Weights of a small GPT-style language model, trained from scratch on English Wikipedia: 2 heads of 96, MLP 384 GeGLU.
Each number is 500 + 25 x the weight over its row's rms, rounded and kept within 0 to 999. Layers, rows and columns count from 0. Numbers have three digits each. The size before them is the row's rms in percent of the matrix's.

# layer 3 MLP gate, 384x192, rms 0.16, rows 209-257, columns 0-95
108:526488537540493475541488498526524491519521461500509494529478514442490530482480527502495480509505538527482553482481460487541515482480519486499508505476485519460469535549499514516497457508505530520485472513474532515499420499499519468508453507471487491520478529508501535533488503461495527480
099:505499525483470507480491490475483505542512470495504498497513475518491486508503519499467455513506449491500512477454512538497488446515519429494521472515498489512498516523539556535526546514510466486499478485492511432489496457510468494539491539501505461483505526509494519539501529487504459517
100:501531506492519515493471467485513492502551491456513494499436507474470537556516479476492531494469538484532509518527537498553549511515482500568518513490523495527494484508457496503525553503484540464509531496527479498475490473477493499519493462526526552536472497509521520554503530543492528495
108:477541468466487463488475478511518511497511518547495480519536511516495504521488480499482473473446510487493515486503498519471471502511503493498524507485507500515549507513475513535523482503482480543500497479443483482518461511494450561526537508490495496560502505462517530508503487478466500468
104:506507474488485527527466491468459543484518530504491498492539500466542526521494532530486500508484468557502484513463522441491507449537536508511531484513497516496489513509515488492475527507500475547493511462516515484492496453509501485501490492518489477520549533454558550508466530492507482479
093:507474512477537515508471523485500504460473521514496501477476525527534512553505541480497500487486468468493493514513467506546500513506490487506527525461492488514492494470506507493511510461480509518518513507513544522501495495479515503507562507490495466549457520507484494509494462527514476510
108:547498532521505471503490478505467505496465501516500516512527507503476547485493516511511492492527531495508501509500521455501555505482521509511517516515508468486555509492493481480507523493450526531493510522500558514512436450501533514480519541483489477487497488510537465534494503499458518529
098:497509512503460516524502457509522467502500468524520489491453503491559468522449475477463511541474525520528498502506547470488507495463511503498530444522526508520524506527515499460504535517505518497494486496496482497547459487476488468506500459523510537501498508523496528490519452524488492576
104:498525441557496487476497517492530476494533502504502508495505472512491479472469496534497495542504538481530538531543506499473487524470484441512509479499504501546471526516525465494498522496495501569510545479490519506503558494509509531545445483484460515506484516488521514505505529520504517478
105:522476521485496479490512494508480486484478474488511510462512545538523460531521486521479551467464512482517519516505479495531447493501533519534483519478478526446487501496496484540501497542518539525446498493497502570484506477486459522504502499486498537503510498492517496501532530453497488479
101:489479494502516508518479503495494494464481503509517513524509515487445512529520477524480505409489535527511476495512480495511449464531501490497487462483525488523497522501532483475502489491496498519507467479477469473561521500480492488515487473486518476498477483470545488485522493469557480517
097:526503474491521517530469506533497490454499514529524476508516471478520505472481483492451487544494532459507492480486499520469455548485448499470505521486536506518499517501500477507463514513530484495493514513515490479535492527466476498518489496485469495510519516475527510495586509527477511502
103:480535499465501504513480492466474498544480491528496508481513504496517479524483485493458503487480465482504525518459535510488513542507442517490542467487434533475519498560491521498517508490531518529529479449508439500476478467491496545476489514443492511525489527530452509484484501553513520496
102:551500484450516472517496520496474541502507496505493539457503507511511479514478502486508516501481478478520524461503523530434499504511527473495522500498489472531521486504510505492508459447520515549521527480463486499495484482533542544501502493483498502534490532462495481517494517531494550514
097:511539523558496483477498474472504526514482508486565508512544539515443498525471495519471518484507477471505526462498479466491539489498485510470547483493498509448490531545512508516519548473509508500514485515511530466536517523513498464541478518501524495472510505514472469498476519516480479520
105:520474472493509487511512496538492515542504489502516504463517517526539467491544479511525520492464518471509496524538483506522527530508500529490521484491471498540503537477479535488476510508488514542501489528542484499463438503508506525516529523503519504544454460503473513522496526550529542498
095:461501459488485497501535467488472519477463535485441493485506523443531513479494483527471530505504504446509528506463494505438498474492500500490472453494494508504516506500530543531508516519482512525487520511495525506495504530515473503517464532465536541479498531535493528470519485488533510506
101:476489507523552485484498534458469490484529522484494458491531479501524519484477513475493469508501504507464493485458457507511492494471511461503593493519529503511494512469517486515474551518535450531508518476506504523481534473522519472459455480466490483508487483488514468490489504483491507508
107:527495454553468536509479463497499530523484503512518492485518537505504472507485492523461494509454482502516504482516499452500510457508486462455527493485486483514474490465499504470504473535496508510513498481482483524471451475482502500482494530513465488488489488509473487555488582495494514483
101:522471493524499505463472507516460530512459510525520529473528483509493531436461530473474502431529494509517505489488499486546528508470517480489528458479506513469536522494530505518481475489449502514500494465534491513492542472477501478512498501475507476500546458514477504497492510553499457533
091:520491478527524495469527505489462486524516523440559505445508543491507486503498543515514491496513479513479465527513510486474489497510461513520504463520516497435537533512536478448513510525473512518453487506514502507482555526503510490498554433458490509501469511484464526497530494498474511494
093:536556448516499522503499462508482493509544488471563511505534480497506498493511511536489507471534490516475498508508486533486459494487519509497507526475450521475568471488478471502499538521522476535509493537463530513490554539468485502483522471486480480542469507517478516492544487477505502476
106:519516490539461484527504478519475517495465510512540530534501493525461540487504503457473557481528495480515465500543536493522536542493524496493472537468507512478484542520508518462514489455482537490473567508496456475477493503535476483529441493510508494481513496504534483464506503464489499458
102:566501482482500498532467524468528482517507493495476484483484486522497498530524505463495513548487518459501514560460491530455542570491490503469516459534498541519476505474483530498541490483517511517474496487470534528488507486498522468509478489508499494469522477493569503547523473510504521488
103:487491499509509520513457517482477517489521506502515478461459494444490517498507531494514523458475482502530464518507514489549512505480461506512530529519496484480479504498489479511510492530498518505493451467484520512478511517496542508523481505525519479497487492515484456534521500517513525488
105:514516523531478487520475556476468502497493539538489517472479514523521485555488453518478522488477526520464521489487499480510534461559520527501531491546471546493506488491478530492544494495482479481500516471484526487516482492500510514504493554500488495480554504511443516550502533511495466475
089:505496526533529508467528465465477487496509512482506490479472514496503497488473527477492502455537499479503485491524493509500483481521488514500480519471494485488477520433508480501476568521507488482472484479472435497564496507496488486506495515509523509502480537527527476499536440514529462500
106:481498493484524528542476513528448563487506513505519516475483548470499498489471508533473502507478497470483492510478516497482499438513473513539478485482484493530530520509460477530527495533470466530494532514541524526526524540497479497507538489537535495504478515523512488481469536506501520476
096:477469533446504487543534468525472472506517500552479540497500482536478488481518496531489496469481484491508510509477494475510496511496532508462533479515508506523497540546490500487498475517505463486515551532512504478490489547516548447537507501514473518513508513533502484491493491530549523467
103:513477472498467550551481531505519480531488496513486513485512508535460545535474529516527544491506491517513513524513468501470475504466502495530494475491539542533525529522463497488487472525495553480478512509505527485540459484524548460476469478499537437519536481513538491506494526498533540523
124:480489473492502475482492501467482517571474491486526472508484499535487511486496473481484507505478456536488514523543540476517503459522491493517540488484525472519512519496493525474475498524542511504466518488479530465503460518510492531507542458438468504457510509516518503513533529482547513514
092:500485524543493474472492504497506501472497476452524472462507434489540515493512497500512488476455434481488536550518508494465468518519492515497516526525489510481500502502474485474500456501561483461472475527493541529534499507503515507478557504490524470487520518483513455502529530498477468510
098:472522549547484526494502484509491504510483510481547496513482514459507492529503512509523465482504518476502546491488496531517517494545488506461460487486476501534492505433463510492466473488480471507469547520460556545515509490505495489506488510500460466458505504501506501481481538481520491458
096:477479497474478498477505489515499518491502485493464525522510488529528450539520508502513526542499482502530481495461509508490504494448509520500443510463511531435484517471502525486503533535485480488507522472467504523472433479502487475507481475498525484473485507467456452535480528437483419557
081:522475544482511483505517505514508496513484501518492543482515473532502557519534511488492528505504515537482494477488497493499487496530517502493497492454531540485480525523500466487481565476491469471524502523508459507548518514482500488491485489531475464551521503516515518526447502530441473496
101:515510511478540482508489499470485459537492546490502535495492548493498523580493472514489510494507518514450495526484490524516499514472517529493531467513486508482502502444504533496533533492489507467497495472510488532477479493505531419522524478496503506476547506453521507491524503493487494517
100:443467498502492498516508503505490514459508502528524530477481531477523501487540501494531483511510494497494480491518527465495469460518476467465498519499558526471490535490532512499469487497498500442499488470509537531499487520498535490504452527501471476463529486473455534497505489570492506467
096:430514503491504545474462498505496519528536498487548522507459506496524496484484505540496509497533510524494474472455463493475515491478486527505534506466456510541491487506519524529495541506467461481505535500492516527456526515461482502506492497503483486524467530519512527538498500487520528476
098:493491504493497500494486540530490503507514471461493519518501500483518482502483568479473544492506487514504527527543472484503477504533545486472495489490495448551528515462533521456481481488503525512484512432493490531477484443491544509512494509477508518464514506491475475523519521485492493535
100:474494443510487493491515508497503497505498493482451519536515502483508491497495523560537512484517458508501494476514530495471498471494486492513513511459528489469514491532519505472559486502481509528508521492523546510549533502517498426438509490530489512436472501483468488480541518468523550516
106:458467494490532494486518473457525502501481466520507515544501504473527500478508538499482487522527496506496483488529504472487532526454488477511515477493519480522486510527478503517501500469487509459509468448490510536541564504471501513530459503494535530485447492530511486450477489464504492492
113:525487475539474507483521477483485521501486488535466487496484504538443527495465497515473472531482485491462518464466498435551501489470508527516535527488513532489468500464473456517501548479508505473495499483498504467477491503469462487481493551544470488469478496504506488513511512525549512470
099:515506548493549517492483506549487522490497531474510495480496491469508512475412525545486483476470537490485518482480485482520522515483571551523499536480491503515518534486518507499499514508483480485424498510481495509498496500499492520495505495553496500492501509514497526488483507528507479516
094:468496502521454499439508471466465509528515464558451528476484472554544495508523526511501477484515513510493526474529507496511553472532485493468480526488518505521513496495489490499521512517522545534442463486533492469505536529526512577502471478526526528503490511486514490531502483502532499505
094:490533514540539461496499498505536482534506496454478537506522515498478496475492501555503445456521523506472482522511494483499511457505502485450521503534465501518483486519503481507530500495534507520472516468512486487511506521520533502526499483504509507509491477436445490500494544514507501521
098:480519474482513521482471490470492512521500520474469531466497524507538462444555458509472560534491449508532529492489520468513495521490513472519485454500484516515482507541530455475472525498476545498534526486483480505543508516499507519500519507498498502511512445554536508477493501510447528498
097:541494505511508508526514508544523492516497542503497525497487500454530478515449431509476505501495486460526478522500485524500481502457543525511513509527488557476497506484532489531491494542489465505506531513500448483467462500511471502462534451449492522502486456507493501543479495505502486457
099:500521527503489492490500533524471530589512472510502530477498529496496524494464478483504515485503504568488465476532497519511509545536450493520523523522496507463461505499473514494463506496504503492450494508494510484539493520487490526523528497478518521481509554518514517483532521502486516505
096:507483530464506528449538528489477501521482517569499521452505549509488494466478526490534508460479520504508508496472503497538503481522509473531510523502552479495502523487496477512508478512501491564527493525532489499497543500509553524497495495500513513477515547519480529489497511548544513521
# layer 3 MLP up, 384x192, rms 0.155, rows 209-256, columns 0-95
102:469536502433506517536526486500469526514519454561514491471541521508494494492494479506507517508529529533502483505484513554507487517506455541471498513498509460474492511483485514500498499509469518464481504505495488526483527460522461475488411488494520489499496502512518467528493546546481561500
098:517490511503494527492546480528517488478479441546481506465479522507495509494531487495492498497492463492554512526524536462532480525478482503486488533543532488552542531512492496497510502499541488491521525513498527543533488486443470544555489519523508525515520463518520525502509532508479460500
096:514508480503520499531447494559516494498488504501517454548489512494525479505490485523463491498503511523468486481514486517536514532536500490501498510488471503488515507532548471438532486508488491442522531461501490460499518486528519481540504467522471504550529513501491494519553524539506487528
108:499522518481455524522494476509496512466492491468531550505520467504471526478523528462562547481484554530525505490488518521492522513494534511524501470512479460481504486537482521503538520457475504507483496499512527492494478514477480500494491480500519502467527480506522550549462480510493474464
107:514516501495516533504436495512499505524509520554504498442516481493480530544498478475513523482485449480526522527508488474503521482504560482528502546523503475516516500488514505512487477537540513477507529487520527468541492493479519498544503480501493481485530518517529478544447509510518541544
079:499469469495500538463515476517495510514497523512500456506525472541544490504518491493496517518462472519484518455519481518503531526535517529504478468546483490509544486492491514519490466527492479520513486519504491464457498523525498486508516518527493503491538475522534524496467572509475487509
111:528504520474483467535497481443533535505480495502484540499513495501475499455479488479535477498485483466523466488541481496489505505469528503500470496468500490521470473525512519535486487510494500524481509515487508507505487461522535491502549532488465498467504532469501444489490499493544490501
099:504524476549514434534455459500506479448477506497513516538480501494537485484480510508488559497542513533504495484526509504471509495527509462460527480530539496492470481480502490531523469534498500453526520502464497485557458440496529450505495464461534494477521513509537473487515483498476528500
102:508496491496527500540486529525515530488482496525494527497478517469549497509478505505476499516479466519480517543484538499505493515480507505499519571526504474498512488496528506499541547504481486475505492470513485489491483527479506466514523474502522512501532532504520500491557486527457450482
101:444498525516449474501544470489493485498491515458528456514503485456516486487493515479525484474460541513511505516502523515504464483490528478485508479522493513512490502492499458559509507480521489437458500522475515489537549503508525533478487510486503500527495469469512487489491508442484497487
101:509501496508523482472463527474484486491475496500441492488498479484484494451498476500542462502545529535498472550512467518529516524472531472518520469498516526501499521499528486499480529436484520488492488460488522498490522548517485507488533530503469538507532489536503498465505512532490467465
089:503482493439534481558508488466479457498479491543461503499475482495500490487552471520531452502483482504473550484501510521528471497507453505552507525423520520460470511501501505508535481463479459519517535514496487462470493449523476495480480551513500518518509531466463465534495495515514505523
101:536471506487494553498502492476495505478488521562454484512482501573540479494520493491483489496464473489483511476537521555492509500546524450496470487478477489500519483520498536477514509532482500474556515476498519508455514509501464506539525498505494504476509459484515478492494470546486496482
101:504524506522482490512512523497458477468498460507471487478473499462460472501523510497476511537480478516485524503514538436477495542479481510498471520564491489508430553501487469505526525507484531484488522491472491476450527486569478519491477478558479523510502555518511495484483496486510496534
100:490482515479535486522534524460524468515471522487496513494544527532493496527491533483467490480545509505556488527511477489476509486512542508488500517491478526536523522559510507504467545492484531513525489513477537493548483490475532461528520518491488471535444537474531461497484516494507510525
106:468511543549519516542527467476488529502533543459478541500522471454525465514536488499496513520485506517510482541476519495479538475517482488517504521488524474522503512485500466519441526505536532442476546480501527465507511456512513483510494521499484492543514496478512479483476477517473538498
100:472515463546476489492489550473508493486500472492541489478527507522503528467519463488505450473513478493488522485516477511536527489516440474544462506538493480455491541457509527547510502529469481480542457513496476493538536492536515509495495453516479498552494457511457469550500494496456497544
104:467533486509471479464566526457552544497512502509513510449464505512522557498459523519463486500515469493504504511489509526471492492526535499509477498503525491496483524493503511512480515488478494478525516507508475485489550512530523454451493493494543489491520502500513452511471484508525428508
104:544522491476498516549505484505490523494520482485453497502460502447503505508481463512449489474516481508538500509496540520498546484491479512489505459474532467556512481543561494477460455496492493504497558510517468519510537488501493496505505519527529486508473508504500545469476511522501461524
098:540493475466457502475509532508501512519487502478503518527500496482516484488487507516517541497481523526515518490526470468479493479501489509533508498457516485516475493475483530521494504545492490491507463494544501503542518476465523495511516442481458532514446497481508562536486499507516480500
099:463516504537527497447465465511483478544527484520514475527523463496527495510498472495514500476470532489502502519497510473509517476508505500497508513507499539486540501458514493504493514519531523500469489493446534534501481539526506506457530491498518545507516528503514483450530544473502521496
092:535504466557509526527507512501498511515509523515509481524518492471460471500502522536494510522518513485507515509481518531506499512463522478514523502487498489513525457511481501534518509488494456483511468493482462496496527461525492494527485520502527474520507523554544503487513473486476474436
106:477482479507492498484525503521534496438479489452489502473505526499533532512519542479551477532514540493452487525482506523463507505498522509509474461510468475449479493523483496485540489510522506524540491443552508542534490501533518465553535474484482498466490525445478573470532504481483537505
101:461535478505516515481489497482510462508545519495508522449493525528502503487506479470515486508496520458497533470506525495515512524456465462480497480490473480491500507440524528486510532502519459560476460514460551478507524524525489494501518506527481489472499474537528471530503474515492485540
097:474526503534502474468485496537536474483529491507498524487451507478506514492531487554483477501477450559499521480529544458525531493538526492489465495492532485461522488511502485496523519520483497474522486476501481493492529469466490545510506478554547504476463490516493503481504472463505500481
109:503478477497464515500529526460504497492505495574480525496475549523494475485474468491535469472481469516456500486498470475505523506514565497470504500492513508524470514511477507509493484517523476519513498514532544499454519510513503519512543489512522509481502578538503496483454501493508465503
096:514438527512568505511476472508444480473491527513496465506529509444513509480525471488467493502538511504544489487547518495522508520498547535485517501498426495547470486482510440517467511504493465477455521517457455518494472493519489535481440524487504506490492521470489499493511541504494487479
109:462542476515511510514473505519481483440509493483505559515542551486479503509494509488510495507476529452479525507467516478502489500513474477497503511514518525530534474465484500471513509523498488489490475504543498524552492512519448480519505484508514471508566486543490488517465447499513506484
102:533526469474509490539523474471509478509495487488495476515482474534472453468475457509557524484495547493499494504481494503490495455498506488437461487463551475496445522508496527487495485504499463490506503497515544502474500491494546456522491476499490506530488503526485474524494479485516480495
100:464465534502504473496499539503507487541454520535496525445506469519558490522560565524457541511496500514430500508524502495496470518515520476505481501514532514460532486542519498504502498456513509500534504542495495511491501476522484522531496509500483508508515527501491549515503512472491462446
158:487489472490491496477505503501505478437489524473492515452510537480535481467524515546521497497519563473485500453450482540525522531447516480483477527554479527474504492494505465551531518465468503507504465521501481527475532485491530502478463520550511480519475516480486497488440475487467523509
098:522480506500477493497491472532501498537476475500539536464487483496465474502502528464529518502501532516506485492514500506464500464485471474525548505539530508528437465471472552501498518464473469492507521468466485511482519450484516522460522462523466484461516527538499521554467504546464493482
093:474501508498512443478488535489558500473461505473489477532532469485528519478524504518487527554532497501502512449505503573517476492471460495516543483532515502493482503547535482522483530481466505542521488509525493527478508499461496486475512524498500506553514525463477505475489472485532531521
094:450478493504515473498546476498464459510476532452482541459537544531527523562498473474472511480509500465493515493467473516490464494506508468503539467532489512499506501485525516500493481505532457512544521519536482464516490494497522492474503533485485486520540534506486473501501474543486497479
090:508516499461499486492491490515484477504496499521449523508499480514525504523480471518469464542486504529539459477459503485494503494525536551533506534504507466521493498528460482516441533481503516482513528463448486476490522445518524469535489495544497467510538520516489487521511487451541515497
100:542528517498520474507512461568511483506505494538497501433551502491511474510523474507494509500473505473496545524505476510475445501537526502520500484518515504462508498510501479461478511506511538530469488460507463513473504490489522494483524506510479486538521492472531533481494518485427498475
098:465522479528485495509485444547497503471495510495492510496521486490503473500515485442488491488484531510458503488443532496498526475495464474503470488477488468500472492479526514487477467480514476537492534489475477539552493477475498530509516476470579495487490549518461497484516556471494541456
095:446517547479497497463530501486539441495549511499484523478497500506504499516519509498489531506473541517462522480499551539519529492460510488488518542524495504471460519468509519497526484475524542508464508507468494491478486449557496526506551503527494501469494464495486516528472497473491515455
099:517505479517529547489463500515520500516526468488491505524481509502500503519470543514502521486497455488508502500496510472474506475534523472487477506482496486498522483491559523540550454500544517506525508444463511522510461507510510516510454531476499512540517480479529547455501488501527501501
102:525494509530522521520521491496488510473554511459495451506460533491463443529494518527497463521471502524447497478508537508554508485497475485526459497467528512521510500510541476457491490532513495493497493464487521492494544496522462512441505483504525498485505496526498508469515497487515538532
105:508494518521526505468467541486475479488511502503499477517523488451475506452471544477494510521473515465529508538537457485469521520501516490434477456520439530480528496470460492530500462463529489495475510481499512499519478520442475514468510488463484505525469511470477456585519488482485524493
103:494481505462486506539563507514484513499492508484518509468483509507535514511485494528505485486481488481500468517504496499499505489479508489527485470513495523474476505492512523430549512459504519562465507515477532472504465512476491533489467512473467537510537530513522491500436464493525543492
099:490486543514489488473472485513478490518485478452484482493511565532485504447489491530538485493460486515487501557546499483477467479539483518534552505512490566479487512493491494501479505467516471547525510508493504444520502501493524498526489484539527494501466483548481459482523504467492502466
098:542465491525514520485515499500484513530503499536464537494491398509559477522535526487488473491503493510516484471513491554552537464547497495498479435491534482543512519482494529500506499523527523521479494513505485470461500511477504509495536477483509516515477497496506496503523501506527496485
091:497473506442525476476550490525484471502482474494483533522492510527471489508491474528531495443524464483532500512581506478512475547494488538483481516505521462530502512545528499486500510566514534486484521499495482489480537497485528498491545481487531482479514520477507493502531518483479478490
107:475479489465463507504537467518504479475505563566461509493476521482517502497453550505537518498496459522535509511520525515526490490520478468480553529531515463470524499469517509511464530502500524528508525536476464493500494490523534527490483545474497503452484501535524487514533492524471521482
098:492491479493490497476477475525480513517499544506529472474524551511509479450503482512576506496511451541500510472458480534497509515477460467512499490495493532525507503519484484499519507515526489514514546560509519495500457508476494507467534433529525438484462515502478466525469486495563505546
095:542461509507498502512526487519495543517477468481456527497496477495503484474473494545466489524530502474496543478499478458494483412508466486476477506480496511492522477500528511482436515468468473493526476517533524505518484506469516500498538502460482512548466447519499500486491510471497541529
# layer 3 MLP down (transposed), 384x192, rms 0.142, rows 209-256, columns 0-95
105:508518477443506528501490502471494472531471496520533487458498522513482486484526502492453503505543503484501444512522521522470550515454537515484494530482474490476492494464487467506546525525460514500524500512434465494483511495531480518513543479487540477481498476505554480483486516551488503511
101:503521446509462486510526502511490548505497537508496451499463486473446503547506523534481499494491536509499496507550535512567473507473481487507427505498509497540480537527497487511536523530480504462503519504529484481511490435472446466459522519482473512434464508486499503514443526508493515495
100:463547468519455533516464486488497528508517552484518502518504451504440512543548487477541539540491503513508491472531508511506489499486492504470515501503489542514489484533491516534522501483505515520497505497508504512467505460475472474509457517456489539534528522520516520464488528585431474466
107:481465475514504455506463471535497527480512492501482447500533484432467536525501478504422495502474506499464480511502506460478498511509556516506489516488520558500517518508524492517501526453510478515496454537502476471514504528493506500488448521485518501515498528522512458482516512539474517469
108:507523482538470487485504476523491497484539532498499490526467507499540509502471520535483525528459508461459483502488520448482493499476518480467500520506499484506489424491489509476456461489519477503566462538504454513507505473490486527491471501536473525525558495457490484462516485517468511494
092:471533505503533449494505484503524510535482515493517498507520508457524549485503478480529487521487497492469505521518478523483509456521535508507561470486499486497532517500509475562505508494479486505497528476475472502485475445457496462486492534517545471488515478493519474536465546522473498494
100:504494514475483463482523441502483525545513542478529502502512490473477500503523521523468510529565414514488488477530479496459452532480507514489473526474547500536507472523490491464508513508488469484540492504502511487475488519492482525491450506512491484550522506525540524542475475504508484484
101:476495484478497494530495449483484559518518499524495511519516537512497517479512494507459486466501528521496503478521526463477469510495508523524503478489489453498495501478474516471539493489502469462465525519494491514495494527486465465485538529532523504534487474509513468537501526527496504474
104:496516498509524531530474528467509544505487514556508546523476491541473466460522519486489475496509485542511462506469521483487529511450506506524491498506488501504518495496562490531496495546462496491506525520510500469519506518483500544477526490450516461499503521456515491498521467481507513485
103:522516466500511429475498512498466460508471470520485492516527476478454504447521494508471469507529475509542503483508498473539526515487521463514511511545552530500520525536463474526501577515505509483516473503514507489515518499522527537510496489516535506470497486488486468458497447479454490561
108:497478469503484532523501505541488551463464509540485490510474522496534505541477525483474503510522495525522529514481495498523496521480523507506580467487482523466434507506509487524464514489506494500514518473455541497480500527521501477512470540512497509514466494523486496474486501494494498451
097:490507468502519471509511491505515505497497525525487523461459539515506508501494494553492483495488491506487537526452531520490535502478509499500475481540475481546518492479468538499519502518468465507504495506501500500499504522475473469501474463511462529472484473499467478477489477484514489483
102:506504546464530520515467496493470507483530496484489493501529518508519486462465432536465510472513473501439524458491518454534494486514505458490526521468498509522521483499463497509479450472518537502459421517553500482484447519489488450495487503523476542497498472523514484508488499504514511500
105:543489504488523541503472507454505467523472506519489461501512518504505502525475504525549514496473528487537498539494469505522477480474554488508538501549482533514497505489485471503470496484503507472462533507484502496508497453448504474477503536506451491466503526518479492455490470519555485520
104:476495511558479517476480484513525469522552499518460491523473517527507532485514511480496518480504483501475497491503496511488509492520502511497494513527514488511500499498471512513557510519530501549481515507470526442506527537528472515521488513550522468476512468499506496525507527508526457511
108:555533542484502468491504469481469488498496481533443492465535491522543486505552497514489531469497495520511493468503474460546494524533478502489503524496453507513496470515535526511506565500494494514507542486507511505513477477498467542486503527488463538512506484503459483500536492505499471443
102:480512514536499550500507525523476547506481458514472551548492503489514501470480513463477531489525492493472510467470467443516502481474480534520522533484468500522504510495558515486488478516544509528482477497488472502457529472494510476499479512501495503508500496477509493449524511485523465498
105:545499510522498519491498494459508477511495456471496485509505529513484511515522523484452508496491464492508494480533456511453520443535520535478504523523461526486454483539488448460528490509530537473502482516520500490479531489480471511517486510538516502536531498482499533474463487476466493489
101:553542480497496500502552476489522484524444446536539471510503483490465511491505470503497490462532481493507484527483485509514516537469535481503465478510517528545506493493486513522460533467511495532527529523477537515512507481506510545505468504525494498518483531533537500522497477517439463518
105:461517544506451529506456518545512520486463453481522448514504502529532485501498516509512490511467513483471521470479487500484532479494528497521534446511508492509496512493517515509501489513508498539512480517512513466512532472522508485518511488532551500499501439462494532514508526502491444501
082:516474483496501470500499503520501487489514519495481542486477529495527487462467549454499525525488541541537511482506499505515499512538514511486464513511461467524489486541509486513489447518558480474531527507495514492466522494469526506526466516551446450506480521483479549537491498554485516569
092:529482521444468517496536462490504519458509473473500508521507495496546489525548493467481508500489466511455495461465529474511520499460503519566494506520558539524457524499516497505475532493490486510476528465464464498490483478530547464500477470487495537462531492485452490479491513526494517528
098:480447469479504475498495544489496465496521550514521477500483552531539483531481540495481497506478517526491493522458476506479486514458504502499516450541501517503465503450528524507494493441473515463493538468485528489467498502481519475480531477466495504484488470479464508468504474476493520494
105:447521535489517505534528514483492501524509485481473489503511505475543538502526489490457435447505491483535491491499496479552483523466462529508507508484519484509460524470537520510512500449537508492560517514471534482460490533494521501524502505471522515546509491505517507555474537494506517545
099:491462478470516522503518474531457503527504511519535498509526493502476495516523452507552530477517491496513478493491503483463530522493470542468536456487482547469496505526505521531495504501518491505547535481531513473461517503471487486496496476510489528526488480510494520529508468492522498503
110:472512481481488500493488473496477530492488541497472502489503477494480449501517498494510466526473485528475529470523452521497535451500467502464548504508481494468506461495475504537508549492522472530490520528517459527496544441533484535512498543570473504478513505513539504500454468542504517507
096:524510495490481501534535496482530480501474499482546499520507510478489487493507480538519477510500510526473492511518498459499523519517497493499505473477530521479480487549514496486506504487483480512505535536496496498490466520508512539579526464497529489471513455508502493513446502511504513483
110:496480448539488528479526536506535478540502493499504455502497522543484527545491520465517520524518464499540475507502499497475502466474499541488529523532498503466511508494533438492492550537534540532508487476509527483463484478466496557467513538500484478512473492462508513472517512512489522476
101:495510507487475447505511490485525518532474502541517582522486525530498477513494502494451528486509515480491508501473497508509502507482529514494469516499439531427504503488504499490491494530541494490502492537496490514503503527478511531463525508497511474473513452520491492474535464504483521493
093:502518492465516542522502530506505491511464473482488476464459489475518506509545480540519494500548462475534526501484481489520532492484482508517506481466551436527516489520486504491494539497499503543488498483523484513535547520520466526506520490468503481464470480553521516526511469467484485549
088:500463507449445502506525507475518494460504471514471479513518499461529471504469558504491495505487498469512498474467497552545538535454490531515522487541490530486529536465515496586492495471451501469521500495477453506508512471486533522486521502535529510511518512514497461455497511501468497494
085:512483515479492491525483498515496508524511526515503459508563506533534526501498479506487509536482463479456506463489532488540516491519572524563510502476485552511522579485526503474494454510490523516498478527505507530466502510491465522493507514489566479502504501527508508482477508510484547502
104:506482541455517495511473540465529531486503512527472501494520524493528511504498517528474498522483542477507490515500532453488499531493523507529536503480491526505451533470508478520482509516484530446467475475466480470483486479482537477533528528516473480455544503431442516505525513529472541536
100:503529475476536524472496452470516451512503510513457500472538451530496547510523481522528493539541467506474463478539516483478505499489505532497482482479476546492441459502510530479486481506505531493531476532522473496481491510510520501519485489467520509500543553483525546494525529481492517480
077:500533456531524487512498508484496579480473485502532564492521484510488524536525483520494545491500532465529516561499452495502471511533474472527485496488480492457449544505513505517500511496515460476504488500463497472534492496478483501483508512516522458497464486526496479510473476527481486512
102:453512507499489521504534471555520446492582495503476509477476501490492496486526466508494488513506563499487486537495484495523515482521497504507491519515477505518485534497509508505527527492546513507491474488528466459473492547450492516518524450477547473468490519501488538520502500562517490555
101:491500509477514488520492506541552498466478528550490522479505524507501482524488481490524502479494489481507512516530509456502562486506503449498536498529488488496542502448522508516458499492489445454520533461486553522480473502494499451542533518517480524484491480492480505505487475516512522545
097:488519502511526555489519485521517493502524497505486459491519468539442522536502483546524490509488486510471486453544500513508476495508469485482536503502491439441501506495490507493515533497446459530468463497523489489494509481526470513460504521553517509491497502487488493501484478501512468517
097:477487487487552516522518483481502510466485479480523504554536493505477429489471466539496495483511496503534466530508472488504453528485501532500535486528512498517481479541479488507474545463524512523504497502513544516498481524485479495524457509507499532483474544498539504524462493501476445500
097:521536514550477463523496530539502512492498525507520532511554487504489494504456462481521484504493465542481527499505439503509485491504479501485533513514514488479469524530520495492491511495507479491481517511469519529482450535443501529496512486441501503544507518486532495511499569484463474483
108:510487520488453542488449516502519480447487496480488533531488519529447510524497524530535494503490535471503467502483501511478449484484532498522498494511457482515457461475519490538488526485487509447503489504497510479537510457534530557509508503516473505460518515499492458500484485519504513512
104:499484485513561527507517547490500484471510515508527458522525454527455502511537478507487516514513496524491484548509501440459512507494502514470508500502499520505515530468503477525508502495547503525532487470549532507572589496489512503511513526504526491565465459476510471492504515500475462478
101:504446470496491507532482503493496482490514498488511512491538508499475526484446474488511484508494512529483538486469489529458470477491500432508527548508531482497517513522502534444476502457485503526530504457524499531475525498480526490495470491507493539502510485497541467525519547538540470518
098:487482507454479511475505471504462520546464493493494530475480533480500496505505475511480512511483505550474511496520485507478460488464501512472489524473503510486480485471538482487516528470462457498572509460518475490516503484489491526552514489552471522490525523500541510556550484477505462503
083:492523485493453525538459514524493486492513535492524487501464461484516534473525503511492498534466472492516479515491519481525532481489515472499469544507521571507518470506461493469498510462545480483491446543507494508523499514471465489483460494501513519496481514489489515525501531486484511502
108:534536494495536489487487561507502499520530485508522492468506505510489525481454460521503489493508479509507470521512511472480530469521492480469507512486471497536506525499453548532514493484483489517493501476482465453493493473457514542480537483512524491487484455460432481504518488521487514531
101:548488532532485556480484532476499508465527487506469508465470510503454499473517495494484495507466524505524542511497490536481466539502533482507529470518494464494489451479531502521468518499549478512523538530519484479499473444521545498451489469521497499498520505496522516496479489502493502522
103:532515473478479557538504430467515487484517514512527487547502521453479468504479500449485509460503538502491470496537521520466461503521496515514498496470500482526532517450500475532497529520482479500500479557462484464529483500495468480492512446497546468481490478501457517489470520552501526529